config = dict(
    n_kv_head=1,
    rope_base=2470.0,
    init='trunc',
    lr=0.0107,
    final_lr_fraction=0.0,
)
Each number is 500 + 50 x the weight over its row's rms, rounded and kept within 0 to 999. Layers, rows and columns count from 0. Numbers have three digits each. The size before them is the row's rms in percent of the matrix's.

# k: layer 2 attention key, 64x128, rms 0.263, rows 24-58, columns 0-127
# q: layer 2 attention query, 128x128, rms 0.3, rows 25-59,89-123, columns 0-127
k24 105:562485531421405522510465540550505500560460515471484568568643509470549503571510463498553496430494533537464515546573470432587513568544453480618461499494461535575475478529578543500541518494490460507519456507449499568421462501497542388464458564483527432525427459571595394480458532451565440503512550483468508342556458480458531495519429483493505501453458584428586470475524534543521441491552
q25 090:544474528474529545565527523579483466513486519387503504452445504474619450432424574494397465563545492484475525492412440614455499517521405549431511479515528475412443520536551551525547461501580502478418378528528418531483520428515572524576512521392532438416578514472534486481497501425500525553486510529489552418569481526484527471494514396543455417495521515500562560511465492501527416573505
q89 096:460494527486487557434596491485484504519577446488509508424513484528464548543442575511537469478540593428492476569522552397539433512511519564367607404563563552480513413493546552569630506481494512493518503592509512468504503558566541494591589517476457495474525495583472430518495471517477514523479412450493493441625543452522457484520532443514464500445533590502532524465576546430420475463543
k25 107:545464496431566561521470604490555508473443446489505464574475513385515556506499457482466501537457514555472486551492533504444455489562549476563541529473571499543458580442551501469454503583469427599499409535459562464504376554548514537585506566485458463510482517523459448427483434472521455475516559470424574531496559563550510467575475447551585586449389478617508532485483448520562426441547
q26 080:574406508490516467456509594390546517535584597517472475519517468507453579600440436423465544550468472513482507507470556495528531525564578561521546440562540502544480411542616526512420564522526438435432424480471497580489528463560574493533500478533518507485461588503435435546505482476568581528563536586422463547487501536473476484635474438487551581479448506508545543475521459512483432470484
q90 076:524424436478513568408500505471503463465568507510483377507467549451517449560514427471517554493442410552494474523478528438519561517479509544584631461536629483520434500500551404496476578557518435597457472522525455530544493484491596502503567520500446451521471519577534475480471409536497544456541507537445597486503453518471518467539454383555588515549561534595545456554488495523540434510587
k26 139:570491538485465479494481553557476453481541519495522440577444561459557504576399480483522525551481456543474522492530532414446541460445562463610493433457505487564470505421550505579500566497543488479478455438493551521569472481520502485528453522478498574557533477590527514491427468426521520548581545451444507580547453524431509488582479396438532423490439502516500455553517421525657336523467
q27 105:536551461490434465433524477408517467455535472528457511501432418541419541445565493617435478524438488540552518526499501559541607507463460541503579467539437539516468445480480431505519474525557529571523587539508462465569489521562625493553475510537399527467436514426532500511466574542431435579543532520493528521419541560460517584405547574492500481412534561441483491451497472472376525578516
q91 109:467506530544427483527584441568451486420445487513511561421566550535471478400566469499522447508518487519505579448536533476482556484543534498404569493524482486506522412550475536582542376469490498588468452501498429402527486488429505436491489511501368562484520528501519479540383454483501565544455462450528551601509440578501450379482469496537496514473569506479417499490419541444515529609540
k27 103:506404483490428557559449428559432507635417564455513468494451517513486498414555631508484550467462559500478477512514437466564559576482468538467405474560490503478536517429423462515501509533547535466524525408444580514487520533549484544422559552493543497565507496559616560441395522450485529579514554490419567516512467540492456463484465503549502540572448483455507563479580423550523584481516
q28 135:388512458454556482462534514498511508529513467406546505492444485528505519414527587589441536524482479462657526421541439472495470547502612488522516514567511504476523415525438467435526455492432566444532521585491462553491459483431537519419512515563441511488433540479522599552470510537551510579654471468506465528474486490537493512534536503445502504543469477478493455556414545432365401541479
q92 132:429481645479413493397516504560519576487475481438535531486508515562463456512524501461489557401502464467546505584470543489582422538433455551513558410578563467450475547481420453453563501482516493459614534424495513513493550564472639489474429482436518508537425525485528582513489522447474517534381518447507490565503529538556497555494513378513459429565544540489460465526518580495510531495469
k28 100:532496471545532490482466584567540582544601447477435439575487531562498521425515471369476458524475401484457504482512446524449525459470485451472562439508470535585527519458451488545463464506465509492412480534536437518499623412450621564461513503452592404523386499544475520524547464481526460530519478425498506429448459542424489440483426482554492536522507523530447509427474591528465559407451
q29 094:544566556496551503473415493414467504569425520468580449488576529438537506466530534501591371495448479528466450645530537462485514545480442460585477548553496500469396489432445507513486506570445543493536538505534424518451475521468440505514469492527484507584426446470495464524540481418546460530464532516549539487553554506511649391487517420554575561475519553603495550516496553439507559545515
q93 114:398424501487522460522479441469551456574452398462505516444436407531434553528458557483552494537503515525489500422533485506569507438489509591516543499462522597493465558505550544491522498475655479590527516603455507506522539444440516475462521552410423403469552524462522548490538553493477456576458469460614456511517529569527411472483509580453432457412540504541508511505396497442438508479449
k29 098:435359494435473466561542557501524494528518595492572511398519507467526514495495445507449414461538432552433543472562459571585462566449567493427523515601483399459482513548492427548503533498458433512422466456408574576501494398526518492515482511536541462477538560495494453493489507494509590561410554512480529543601505485521500437505459450533445534551461434568541568521506473515501601466588
q30 102:543420508462505542557555511517517472439464516422575531450480532471483426539455456441527469485521431483488424503495513485465468428469598480471632490548495499486551477580565579559518568557578522464541560462455528520409470524545472411516546493447569467496526493435561474441508483512491479462475557396434472392535522517573450491479485470355455453603506483480432531494510505565623584505454
q94 104:502494490492518553630512465439433450543485511484466417499488539515477525537480469556441460446497532475599458473593450490345410470597494503529560491577581550603459505484589505518570422529481531534497443483530422491443482531510561398483413585520505490468477541488497474464477496494476401467441591513523448449544464489442448469503511489512483493589565523509489389526602557457472551467471
k30 106:625400442469583489444419568462530506464492476455443528434523486494491472547458577450450538541512527563486503497481456416492475541550460486479453520450569501548508538505452464493477534488435526473418452458527481589531456534534531484464467514465565504382463461554502481454621588460533463431478528407524512533527479559588474529507568562401570458457540626549398567517548505458583527507466
q31 118:549486494452478527474451604514554501543559524474469485531499525602521401502521513507509494583452445515451574448581553447451513482547529516483506548586546431546538470542530520514446448587502472491601509596420503437436544466441477480530483689530529475474468480575491506441574497413505586493486486490482382445425502532490474499533573490425551547400554435503522474523470465478427492431506
q95 104:442522522550536462489529510412564513522542522463537548513538446515405515443442502536519460609511537431535533512522476440454443461539541509522556570388480531472514523501496387531454503516448457476552481469538413469542438448522473505489441577454466444432635550419598582508400545520465533419529489537571511497491509453510528510571569609461505486499434427413537530451503495491432418573549
k31 093:550507392382526483486452513478479518424496435618512460467538491462543567464508485496644556551353509434496483460565561533539528572578433440470524520552519503555521542514509585564459568509388533487555410524445461427534546475499542503455494535533548449517506472502456476480479534462566503461373443481489461491433464490370493537481517475557486474454561536443478542540478503507451505462557
q32 087:516561421522418444486532488562468504540457491441541435449477555504440390516462485518531480568458500559538517509391493563446559433510541407468523463475480517420437561439547620494539587502516506467455503497565556540544522603529473388498504475526583511568475534503509463476538485442507538495446446398515487467379408556426552518507452540471488408432563557519533463477508521560446453558544
q96 103:499536503478541551449442545522482443494503469416517523510534507468541475487466462540489451409468465497469421533523451529469502432416580451442477509463569479420487504469562584441490573484484508520428484427473453523548497395599412591556533525477455549474554461548525435528568605496551468465585495487616511514529461432410498416466480490440468472495541410499553582424479427491534369533470
k32 102:580457464534526424551468396464535560498447520421439473459536522459533539422600511463488589458543478493506467500547530479492509539506532434477447617514491454566569494487551483481454453557464527519518509451543641356459503595444542476517555504449631472527464450526528450510535488552385454475477467509504573513470509407450477545494455432555458470452537573462495464517535457526593489544448
q33 097:563498457543524435510463369443506550488464518524504497536478464484474520533477610537472497572506558457473415515512429472499582433454591491461532507552534412584476466571470423535563444563496497451463434533464579533509422670543498545524470395536429469444508500526507467529532478487521417452490563452438504546540483505548394488513435478521465481451468474499475457446602532460431597492458
q97 093:412451500473474444541556433384391546426460459457420445451449491556434423522487516469489462510582485476521408521478526514614556486433515503455577479604449463471560519525479566554431456469431496476513485447535437532493593552479479480432500433472483456519539525566567528492486553536495506469399521472554502595482411492469477502513519520472585395558496462490453475518534519482417503626532
k33 099:610497413452409463422502523472473610534536561586542528462469548427568437532491395493532451490517546406508476597567448557524552500501443461463495429456490532493475500526378446468539475489454552529563503521546454593472575481464543471511473507471450538519444513518474449487555492440534551539529457491573549469564536557451512509504523488530453502564389551455453559573446579463565412532426
q34 114:465504526421543496527533479567477490405533538416550525443441470439566497594534449523526422431555478445510485444497519529458573487522539469414520591509582474481546551479478431484578564469515475395509537547527485494455476580466497477628483505520550460480426599423575445401550508503622531522566459413542490457499404528496557518489466472549603507489567480538491513461460549508539560465533
q98 124:508561535555422512483520423521579492494474432399495541469621555582483447525486467502568432461518490582567486505468386503477471497579514454491490457487515465433455568473492400431501493520533488496453514518413590527540472600506585471482473466491511545475469535532420476496376447499632575554482455456545450526500476586517532597530498498484571488622565482535517540539528536541506529448467
k34 084:420526559587506420533431477514478494530508506474475576526435486583482499577447494481489540433626460537489511514510512459561587521476478548418464459482485574487473487510484514395428560567413489485472480373510481526535481499456516566512514455570484503554605375434449450525534446548560517489527510535447616459485584393456458533507510531501501459486542397543415436474494481544452548450527
q35 100:483576506510393507421441500549520456488562560519502470588458514542492571511485532476520488456507495599584539585515513486469414547439453469551567518403518542491489556484602598528481496567473554563508505559460493491510529445473523537551465541463620539443462450494533488441528492488505517529531539427433567427513489478479512447519441436575563575487389485555495423528504572431501504666492
q99 109:520574507414525540505475514515485533411544521392475424538438418526483538449444499519476494562518484532452368542484515398440531531489483476445542571460452512481385574427503484560474511468580478446381511556517439635456478501529523503545567488467493509488474496499572509483522377553576480471473478565534497545489445486503468540494461428539509506552418462442466493507514499532599541559628
k35 097:524479475519509488557496434410456514574511538468405456537529504488497400491545409485447558444453458520415420513522442491567522542491458526534500497506525449484478514569545467510480466499440510448571546529651555449480424500536475508574488488474495451460544477546502499588512515506545484504511490513562535512480504513675498346420506561431428534487522506594498489393452492592491598542529
q36 104:470498481418595551526510523483491424538454491528495480521422538448565476510517510461531553526546509482610509447426557442439564471440588457424402519439490537557502487469456477495523557483391466437402512453521521553456499561481519578510508420541368473369474476562534495489501475496501510461608488469432541500424569481445498424518421516509622530417547512531558473471565471520511552518495
q100 099:535497528515465478494636499477490482546437509504506573561529478560502537544561454537380437459491498436459556433554552460409531446484496563434439528452544485539415459504469404465435505492503461448484521508538625453485545442487505516432601582467497502499540505465537498474511490485463517597622481564651514492662558487534471464460515471522511482537482520542441490487512475456467427538447
k36 099:489453481435543450512482461459499572462508485471601468473458468419531514497497482551556514567504521563519524550479576504519564576485403485518471521629436533485482552556496536451517495410558556518459472588476552334457495547447447447514473413456514505489499457439477525530562658526529557518462440461602396504507496471485532496543473408471447499526535529564480535525513475477530377444469
q37 097:456547502557437498454512542515538543462551497487542462501589517583577510480512499570442478577540494454433533461382449533454516585481509599609508529544579539488459436458619459460536509505453494498447571515501470581484477421432543484458543508491435510445491417469428524461365460528536440470525537531550482530544463441461467369543517557538550431426549518500585461512518460516495448575501
q101 110:436479537432503459414500445527513424540493473545530550520509412489512472457565542398486494465514484555512435484423475467489511541482643524432433415521581568506469464466470419553557396573510509483370524540480453480572560441471547432525524521430484581528498466492501521457539468511560557573491477396423510577495492498521470567495538521476512403492492574537479405506538511487460609576491
k37 095:574410497541425419416509546535508571564402422490626551486538436478460488445539463484571521577501467488457577533493572541523459445540454523479423443482599449487530551447453495473492558526576498472563464467464388466487546557472557590534556533517427523501529546468457529540477488503496489465411529549541447556488544355463505552599473538488522531497538482460496486466600468455504446508549
q38 101:445425459507530569482418590528466523601561429525544507519548550400401559464492470522498541473444531444458505487489476547599511523611462423548477447433545561420594449515502525515455500452464479655468485419381512554515438483506548545436535494473506530516473450471403436473486487449482499566508478461510534450448521446512438493518465511500497525429637457413504514442537482500511517520496
q102 107:531559434516535513551523523520557485487416412563478484534474516531579506414467645536552430553581463519436496475514422530569575526511500413452556507526423455440487539485540459419537404552605517473512489535510501523520470521530487541495504515542500474443533520488568390556539518444373447465527487529497496510472469494474492505537526593423577538426542438616450457457401547530455504551543
k38 095:503543550512407509437544412547497518495469542463520426503482485470475560583503544445475414550513569511499576570467456479532503604499379501506411516478494548519464411442446528452486521576477444486466434481523411498597564598618507459436420562564474534548488570404447535488491509485467527468403490507512518424481561505479535474500483548525528535515509463503582384541536506477442465440590
q39 100:476579481506487497481488486502479496489468503555460424543439581562462536478538492513512472530617473450518633555484485519528529561556480438440427487578494532520450493456425537507487407585439545412468430469485450437371563543520469455479483494340479530527477531632456469490545512474577520468491576485492453506419526540461473552582512486505422521560447508509417531487584510585464493487458
q103 108:481542509592508483489552542564359505483432445480497489523456468360498481542494537564555524533457489588479621465544441520581606582533479453489505507555378512397457497599466505463497565482476564518526511554578550476458545534502508497540500537462519515515483435526506544464416570444467521492474483482469501571440401450503577476493548546474525488485565601453616529503475498518433468451486
k39 100:481551537482590545450501609574504537542521546544400496483460504623482437519457444561457426398541491563479635448538442530528526498457503555459487477464483585554526482473514520367469502452504458553494434504461469451531451414414462577434501472541536504547548513522493452539511470503443541523443513589515434542505602507437535561469465497463498484516508514467485576529495501378485429484400
q40 109:572494435502456524460472544444446512530527577458487521509482463417507526509539508448515528636442455441499565421504583509475548485499436423534577494578521432533590553566536501534400578416467511449507440466455535458560398441600543551568451604499497518484518510551467379523542534547449534554518471503482503465528447534431474566483503436575493437528531519474516532471494579451548518394536
q104 119:501479523440588615513494526461478527458452517515510500516425613482603500443412544508497493538532531440501506595463460454528611469497511476505417428454479485490426535475509525533518608562465540473383505474573516433439524368520498449492528488473528526468526485461563490566519526519460561511501482468593523428521551488538482497411569567494558464588470418472514544455383387479535530482528
k40 096:490544548490454569502562513630457464485579553533528432419596458450446594499539490350533468526561550477487389544417503426485435448425525451437476544482484501497461478489526490607584541519480512471553496495599507450535492614416479569533536430470528524409510495566580439450536565459528562504455473472526556485491448494528455460418500533487471453493502525458426530493526523520481526451479
q41 105:505554468450531435433444528450529393568517532530513495470564440532531544466478518552480451496469431448505549511506570504532380504500379525507438553521531483568538548404619556596414437419563531492489528408577516552506493532415493412573513484516514568502497406458482504585430552538440531477489457482437500571512487547492585556571461541481473507530489527509431525536545524429512482494586
q105 094:532427560556351497431585528500469495493507460514404522447546494449564401489489519374479489566405510452512520558585550455471584515489497462537496425541473565571473559566503520547498482480486551450459503522402503462503565610600594503470516472476551440467571554532479581547447448480564488503534514509589517491545510528512560536505504462469495484521493414434594534527433505545551561521465
k41 109:530509413509576434576469572437505501518455413437509534554545548541508571476514503583472505478420517582564526506504506442465523439462528522511459443534547437482462447422621571541515540479544481477561424509437513580525460471415503516547524509399479469537479569548506418463512492493486614526524477453518563484607537512446366477412488388456485543424500538575534520555544473544530507466476
q42 117:494544483403475469490529451524464459461432447451584483524464402488542454478456555479557455471548440493503471488536423498622526578544460485483501527499408563526569495550416440469599449550511521536485531434564441512526497556433465509471519508480549365490488611489528500563531402519519517534500519463628535507504505560511615483580537588491480479588455457536473514478589496542443540422471
q106 090:382504447488504492539492475483503486521445415562508613536469501378494509481443438512623478560422536494527453505510457552525442500589406538403399540596529525481536462521529500563567481490484484472459470469539481504464451474520470490491576493539458499470590541511508478543367545543548535477511555442581490576537556481529659506488522446504504443542459475495391445565467506494502561468514
k42 100:535579572407476587512574451469470477528510609423455520532450519467532522584526458547539410540547464533554484532578536426554551380507509570477465487442489499487500528470447520493389490459547458553448512400413533531517534487504530475461466525515372545532510510530436516474573492469617521526590515444458624541479457491523456474536484543428499569461516550450483542572539510542509420474457
q43 110:498482538460554428526531520449565576452524487471553541462553465468576537575414507468591562523464536563431555484499505544498591538572478561493510459546451481553486467488506461479565384451533502424544512546442514541514511580534514440439485464412525574499490595457470507545503527528466453501430428498622483571617472623484486548461448538484435514430465477437539467459470528609451571459514
q107 094:615498510523595436550483482381534502516500506493441536446510485495493487574506641440592501485437505521435561445469533487435536430570547484490493506427477472419469558504443491514564463464453372456528454485475518495456496526450631480450540568540449569514469535591561536425489530534518491538447474469573418429487572518554544516499413449457465434472513435486518440555409528514497509521447
k43 099:407471505492478424510486503458441524497473518463599540491456528624603501564542477558428494514539531552490437492478458520533424500528555418584475447526606510491528510439491511553490488544552537505471486463555482386471508499560520488552565448536493419457412499477453449515449464455501510415529541472410529506516547410438486472513464463538588517426499494399468500503501472526515291461532
q44 100:464578423521611561512486507516512484484453481479541458517533411546469469478544587509564509512419431486515461461448534466454446518483529445532490521634494502586499565450420533436526457511481473438508528441599484490523495569470374432556430577449396559512498451517449500524469475479471535467439590460571447588512492467420601529546492530543463383526538544551479453496563531550533493476557
q108 101:534505457580480457594484538535486483525581480481543503587583578524543493530549556532461465533453564559434487436574521429485506490487551448450480619494496510510486515488563598496476614510502502558458475541519480454459489491548406511555497533573523571536444439516537464549531475567439573483628511474387576483447494497488353485505505387491551507414450454501521532423566513508479560504497
k44 096:459494528519481466535505532561498635494438411509488455514495515517443507484480459466527367550553517499583528603509514431465532538444490509508473448517425458552591447473419464534542522467450522465517500484600550497396593473493513524509506437512570384567601391503404495594535552494498437516490542542575461483461474460512531426520447536557505491539539495506518387440435474498529542576541
q45 094:418489493481491463488523503452506501455574498497427555442466518514435600453599548473478516508524463471481540544571511521438525523528541456522389469447551537521494389426545529455556596544629476525495519522590525494467412553453512507482554502425481515514566412487507545415435557488461493592476606471509519533498527576549444439627477458580436548535399431535463490499451492476473500553502
q109 099:594553546525530543538550493526482480468493420505433474589484539452491618502412489597492585547557500564546538495486465494413526503531495462586488573436446450485463492550480545457559480465468371471451432508439638543468435414519502563405442490560507538478445469586517512523530490565520561474485509475399515499477466508531546461494468499472416540565454440526453569586537467465580486503455
k45 101:429504574435529481485540443452481373494507491435562531493570506519449414550503572492506537492467484592535419437439442527541612494495449482498491474494432541446517455477486584531458565520549580566592519504563384456526476469525483507564466482494540528573563549512579518483481571432549494422541521524416599496557511530582560516505531610477456445466566418487472543557541431510513539483548
q46 089:470603549427534499603447527511480549562537416549454470456555525456511443477486572527536528413536573463536529472515500544529467474492516581548446506473433518592519544480559537330493452490542478542460430485554570498484529436456517513503466595490596453515414469550452509535483473537485499481525533509522525480388499455470446519421436445442575467537393452532516420583428465581492491519547
q110 096:554510529449522512424525518480466529458458529530457518496547502485544486396443518463454454473543529469543538549529502484572558482480419490494526587510604514507541493506534459437382513464458419515419463628485524574537466484565480514584487514592489550474507421550463487458407455495557487562418576524560506514661472541485402538489481482491450482478597427517534454454488469515572551616541
k46 103:451536454506571496569429545494503517407433535443547448561506382424588490543497532433473558530494552489480514516477513484546526471425468436565549527547529472421519550448551518488400454502589490525514496628529602421505522510574511477424550592525466548561605476445547499408445481456499462521510561477532564464522470508447483474507498396501433512379470455513542450536512522434483549435521
q47 101:482497481487501434422467548546466482499631471449533465414623438519455500494535516417501514566564532528547536419531484462569489484441499530549537472531546457472577506390489493449401582452410502523484510465457470475436508420510469568518596426555427457566554451516489482561448429575513609491445502535509529500454529527479576455540550533594507412529445566415555507509491471477531475479558
q111 105:497480535509541522437467481547462420564477431577539552371539513452415549489530483439451523503453519527520470501524565674530431561488547488540447426576542520507505437460494468542453385540448409465475499482480530497485544535542437513462427495517449520462458547452435529496560499448486479430487514516467523465509508454564509511561507443542590499551616508552541463506652475472443526407441
k47 100:555427470454530573496414522443489534445551440502496473473493497527495560470447467555496542508530565431466494372521481535460507461541463450610530478475371415415517532554511521459561454513530466527499528533566568556464540533517529453428551436427503484605539531543618428436554426494465514479508533495492539537494512421451528458509517567440454519415565513541624463536528495564419583536458
q48 114:610591555569521464432441462559506481390481487444515419554562413491505439488443488480513444496457503485566614419439486513366405546565405534533516596512487425483431465518552548447565550552549522549464563484441465527484482494411533435488508563445539478478499558510490441492494453510509473468524457497467464419451510549518514459493410474485536536461456534491540507488506509501488550490655
q112 116:599602524495525547512546511535485544516479520496538422530490500457487500460512523530486537500464502523488593504536545469444563528554348465523401544499544470504468400580520554477476450497514534529483556505477506529493451495589407507439497529580573490569459467571560404512425446391540472461528500470469565486507473472501516474468506434534416522401513452578570598483520586495507483635595
k48 097:517406459513505512585563482478478467503454481483506492577484532440399498556577477645521573538514608543569488510569559560500492575506445475464534512409567523499574444542506533520544435545582461494491381436375577532537450524469479519563494575538568544485468534468454472531544538541521463471468468520581589498591396470521484520512529501427547515486485514484477426505522424480432481567509
q49 127:449551539478580450476465456502394496500437489440494524538590418528514490526509512528475445490468343573498432583476420515524447479500473539446469514486522498389477510555502564432542471497484613512527555460535554514470490468522481466521485469445594468562524576537486546480606512462561462484469568546522516557437480541581512551448539571438469498610520444481385510527490539495547583567599
q113 117:424470527484440429411548473440442577452561533545446567494518507499487521447519591410542463505536562448438538540435518491572459507487571491397477541439508477467568400459510453547542569500435468486469512558577507445484590425526419508445480471494426490485472457475482527462465513401515579484497388536446570525427501467582502520560499581506468555602409447475431521520471511539461501511417
k49 103:557510508560467642492499436395477528486484436537553541480459525490519472498544590546573514452538469503476512585504570500481447561511477479506469605454441502564519440550499492526438501576509500423487534524466433505584460545555550544505548481374422508438516461405521452514466509459551456381528515522512491483530559482480534503415458560512550459537435429474493513460490608516559660437512
q50 088:572523441490535405504513454446529462481499433412428429497484492572509487567477550483503510472444466534552597570511528445573482487540514587465372489448485521597429470428476548517520456563501496479596478495465491418381510481534496440537551436511558508422545520463474440510353551474612511464471482550467488525530545478518428544481455446460466558522482506425501510580428471540575534440546
q114 104:516554536515486587515465533511477430505527545506520486484502458355448527488473559462549490546490443493583529529475509504466484547535425495581505482500622480460484543500499530427492529507447455518467407468377457574461445531473589382560521533509631577399461514434592465454472533472523444460589507490546539521515418448526543572498462516499552513436495428526511575494503428522547522535612
k50 104:555544489518507537552505525525588530528489471526465586527524503651495464544491413438556494508473498503577487484528521568430446425561490463526472567434550483523550411447575494545434535488507444452416435481529553530556377464492489521463550521427579451429580582500563455491488478516566488557509533413460515511506519505491425521466431513411447479508506466545435476542495485405480431400382
q51 108:563493520506446509497449556604566391471516496471584496433520468526425570560504447435569473460448480502526546505591462510460516427561427467527532529491552543565452477378497556554502471520653515528526415544458422514513544459592529530510562506445581572525511525475582426493495557437550528412473460516551525515536581531532554465554512489543550496551568564387484448515488462526500485537495
q115 100:498479580524542472446490518528564480487445481573556540535551438518569511582514423550478482513556468554612502484480455517440441511581442445473512480469418475558507454473560443549500471568484556551512489442465515549502467503432549480567485469437573639516482430429598528542478602532453406533433462530469514479480397447483508478511460511643534466462455411493493559492485515547587519583459
k51 117:442474412513452553497432483482475452558505455381436521547522546532435502454420489445563527490525538542513493544383577421535511567482535425542459484494588500455526519584498520539529517493468519536509501465501487560425438501523608523398517503439489471485471532556549444343483418515512453487586537443469470434423492504499428446521486520435523539494463545535473492620593508447524462450594
q52 094:530529519501446463433451460373483574466603463584462523526552614462530577494547508488501566546536560476521464565454500463538513553599514448569481495445465434444615441553436483503533560504563560468442520503570469473423551485461473540418502479498490469497457548484484421583489494532506405467385565540507435547528468448496475480530627557544487513505620454505524533484492519432516510500442
q116 106:546469419460453562477509524594471500514472493535446526604612472504614479504470542554436498457566485426427410521511514485575597537487453487480531490519471492408484467462491451486511487334447481506523505466536534484476543431494463481501414496494454539484522522459500458399455515536509479471504398510559487519479464399502413405473532505518461452442487354387467490483514578501433517477459
k52 100:554494498470513493562412552475552557483474525422513471490498508479542459451536501471489516621521425518439452495428366453529524488496540486578492546552467585483540536427437607493421420546431538438497507501455459456530575547370435526511548476524400464544530465496471532464451486388485554462541419465522443446419496556501500508567501503530509537465573493395486446501470455470447480600432
q53 119:549512525494582520505558442601514476525423485457478496511611540508555433453561543480491442458513527510463513584532465547485494529475368509521537582466512519514531502492531436472552521587462511509490564551516476594438408480413648553459517522549568423642483575447523565513534518483544562485511555579534598534554480517521515436488539508461503443523496554493542506540574549434451585507462
q117 107:487413470512613577614477454521461492386407568470493396529483581518500487537518530519462537513494474506472460558464445515480442537526449499489519502471515592487501520497422430408564482599473468420534549497435440553484491484524525545465447445512463417548559556508487444557474467566494557425472502476425492570494480551501464478503481535361529517473640510458521536459510544551392549452461
k53 109:515521574507413473404406519485456577514461501494426490416514450578448491440493428479534461488582479490415416497559619540531440466411551518571425477505492514490415585480419526496506577496475463486475378520558505544556472568551548494449507447523451568506452534586530445422472475430574498558481543535522474560543418477541520463505564529568476490531456527474460447481486460485529518560606
q54 110:488496503496534462426450492501465462559464532498478517490506528437522551444549514584475595596441483490488496482538526508551527615541520611575504530458550413545574548456433453483440484454435538464565517490462513460407459459482545493569463495436479547484418529402498484560503629585532483492526452499534536509426525534535455491430507586474511469321460530568512529535541487486469558613497
q118 096:568541520459457461520544558535544644496552492461469572556476464409528560475433545489467553508442478471553506495476502497637527545401584470514496581512499510472521521420505515438554600489581491545518402426532536518588459427547542445510478475486413471541457498536543468508537457482481537407540437478384461503557461508491573505508617391472523510484518439458521483471456545542575546501485
k54 105:441540550573549518490445472399579436448475475452553474581480442592527425563501508459477430535508544482421415423461431459478452417495484557502489460543488578611504438478548480484485495421510531467582519466431490542480491526539525456486514430583556488509474527599529522594469542489485566547390438467485490545529609602549476503485421465573515578478550511503491500496526463474455462426427
q55 126:550585625509612503441492524513422474554482464506584466505560512497581489475571515481527527498477464498543439523456520463516474457527510502538465543505482513429479480506388586374535568422544418519546510510592429468573448505585475513465456453515493547430514536499589583544510503450533479478482555473560494498544495556500553540385465496574492388460401477499424501411559501497579540529476
q119 127:471467495441486481442466347462528541489414497565485509465442444616420578514579367447520400401548468492519456552450483492481452473541503537484586480543516417407522511453507467415450367434510500467565534451449533540585531482499489432491557553492491525462461511474492477578479483492575469536555475467420496531534464565525443461448477445484474462449569516542487518516435444439452487482491
k55 096:483506430521475589534505474484519565479479516377511469622463516510422528516525537456486447494582567566550533584530442515514567533461543521509538572520539508605537415480417500551496480581467539480496586496536523555415580479522503526494484474507521482529487502514593545472594566442521487528479543525479522454410454526483468502493455491464468488509519610436467433510499462584332512638543
q56 094:508474516590567548502427540505625499421583463501492500538601479447457471396458476507498470457500532581397459501528455507428513565482532500499473487516414497480468475558484516572523570466416552509525432456529537577430485568500454538469518520500470483477486469438510500479490489614534474562497437560457517584569463596438538520536388604386469587455550446529580523452484518535470474466533
q120 108:417525454513527504474579454543521481437496475541488415545564486530387476503562494497437391613415470438498450626457462489514553554588545421523540493489496473486528455527522589521455474545598455483578471547564589504519461487462488467502464426510456435505609466431465482491367495515395552498492442409538532492460471538563516514535546500444528439446536505512514525512482542486518448408486
k56 097:567527441396511469570517526438495559478504484557454440534432568594535498486561512524529519501495456526527616603453514486482516419419540604428477522525484498581588571409466485471509503531404474572473397506485467561583500508491531454450573485552485545479570540532469535521453477522548380426544514525510505529567478530534424565536498503633494492488418541538538438471516468536506474514424
q57 101:510490451436559518470440532526487459578492445434582547496536520477523511530503470505443525523492516471489513490583483442503507606412526449545555399463359431511558566497548522495479510470453537599519443436453541433486520554542472493506571510637545484450480438475403466401472460483448505495410482465443458429517486514482571410568552474610557552460538515554531515520533528513479433539396
q121 100:550436513518435480608474447548401513496499549413560516469570467533542505464500511420519503533527528494497513543464576484540529563480513476538587461418399475566507477466603512522486475504478460477461542472462561521468505486469463447600414456586461408508480490471576452437429487549493442415507443503507454428549488580524432574539485561496623433510470501424539550456441523509393610519510
k57 095:526466463515505515485516439466500442505504470635583478496520470525419430500505448503538526505432608526500503508452455459508485519451529469512450450548592473467513497528515437443485464645462498487450497466525573574408559472464528565470526533502560481464531589563497448484489498555547472565466470418524565387452519455516521417381442527465455370367531499426551516496463476488541567487562
q58 092:442486507536501478555466568491496522496487550570484500518521642484461528527486394464366441543507541500517499493441569500430539476562488493526414530451458533527595549407481423526474479509526446574482523487524543511384506572485480555536501454591421542566462411501528454490467500436482473486464470571515521588488479549584469404503460422585520531486509477492571482515498406555567554553382
q122 121:438511520493562547495520476565477500543432586471369517554434513512557545456523517511526433396546519501623579489491442596549543509521518406436535520491512598507528511532469470529547414482511518480556516581549449528574476432482534528369433494550467470487511544489542537525439570528472548516552459602454523510440545543429433506514550514480468472404471495472484475448413584499409466549561
k58 082:454451483524533437464556525464579492497500446588563537521557493475559544555579496508514421490459523538473565528524497429506510477525447518441524524437479510536450449502449568581474552412559513434590503473418423572524547523518430482542560440471531462497519478440523552565446569463468569571409539525487491512383536584477473498517422535488516511467498587465394595469422570372508569515549
q59 103:447498476560489502541540503405493551433539510384364516466549599436516461555552549508505565507552492515470531494430453459580504481576497560461512450461460528493437450516502381515553529456531517439492496534513591437565537564513550482439469450516447525546517442456436478567450501596571503400523568521484440526427412581483519558486496505481507454594454562520447537432511396518481557449493
q123 096:456567508416507500487491441563460456473552492482405465458433456484482560481535584407560472446595516531541511567424411536516461489532502543459553499532541466458474474462465477455591454481560585532535566543567559577516533556465466514538467556469506468445456504529499511500496452584376586583501431469470468513455487495443553482534508561462476361500553589539481480453439520556441553466376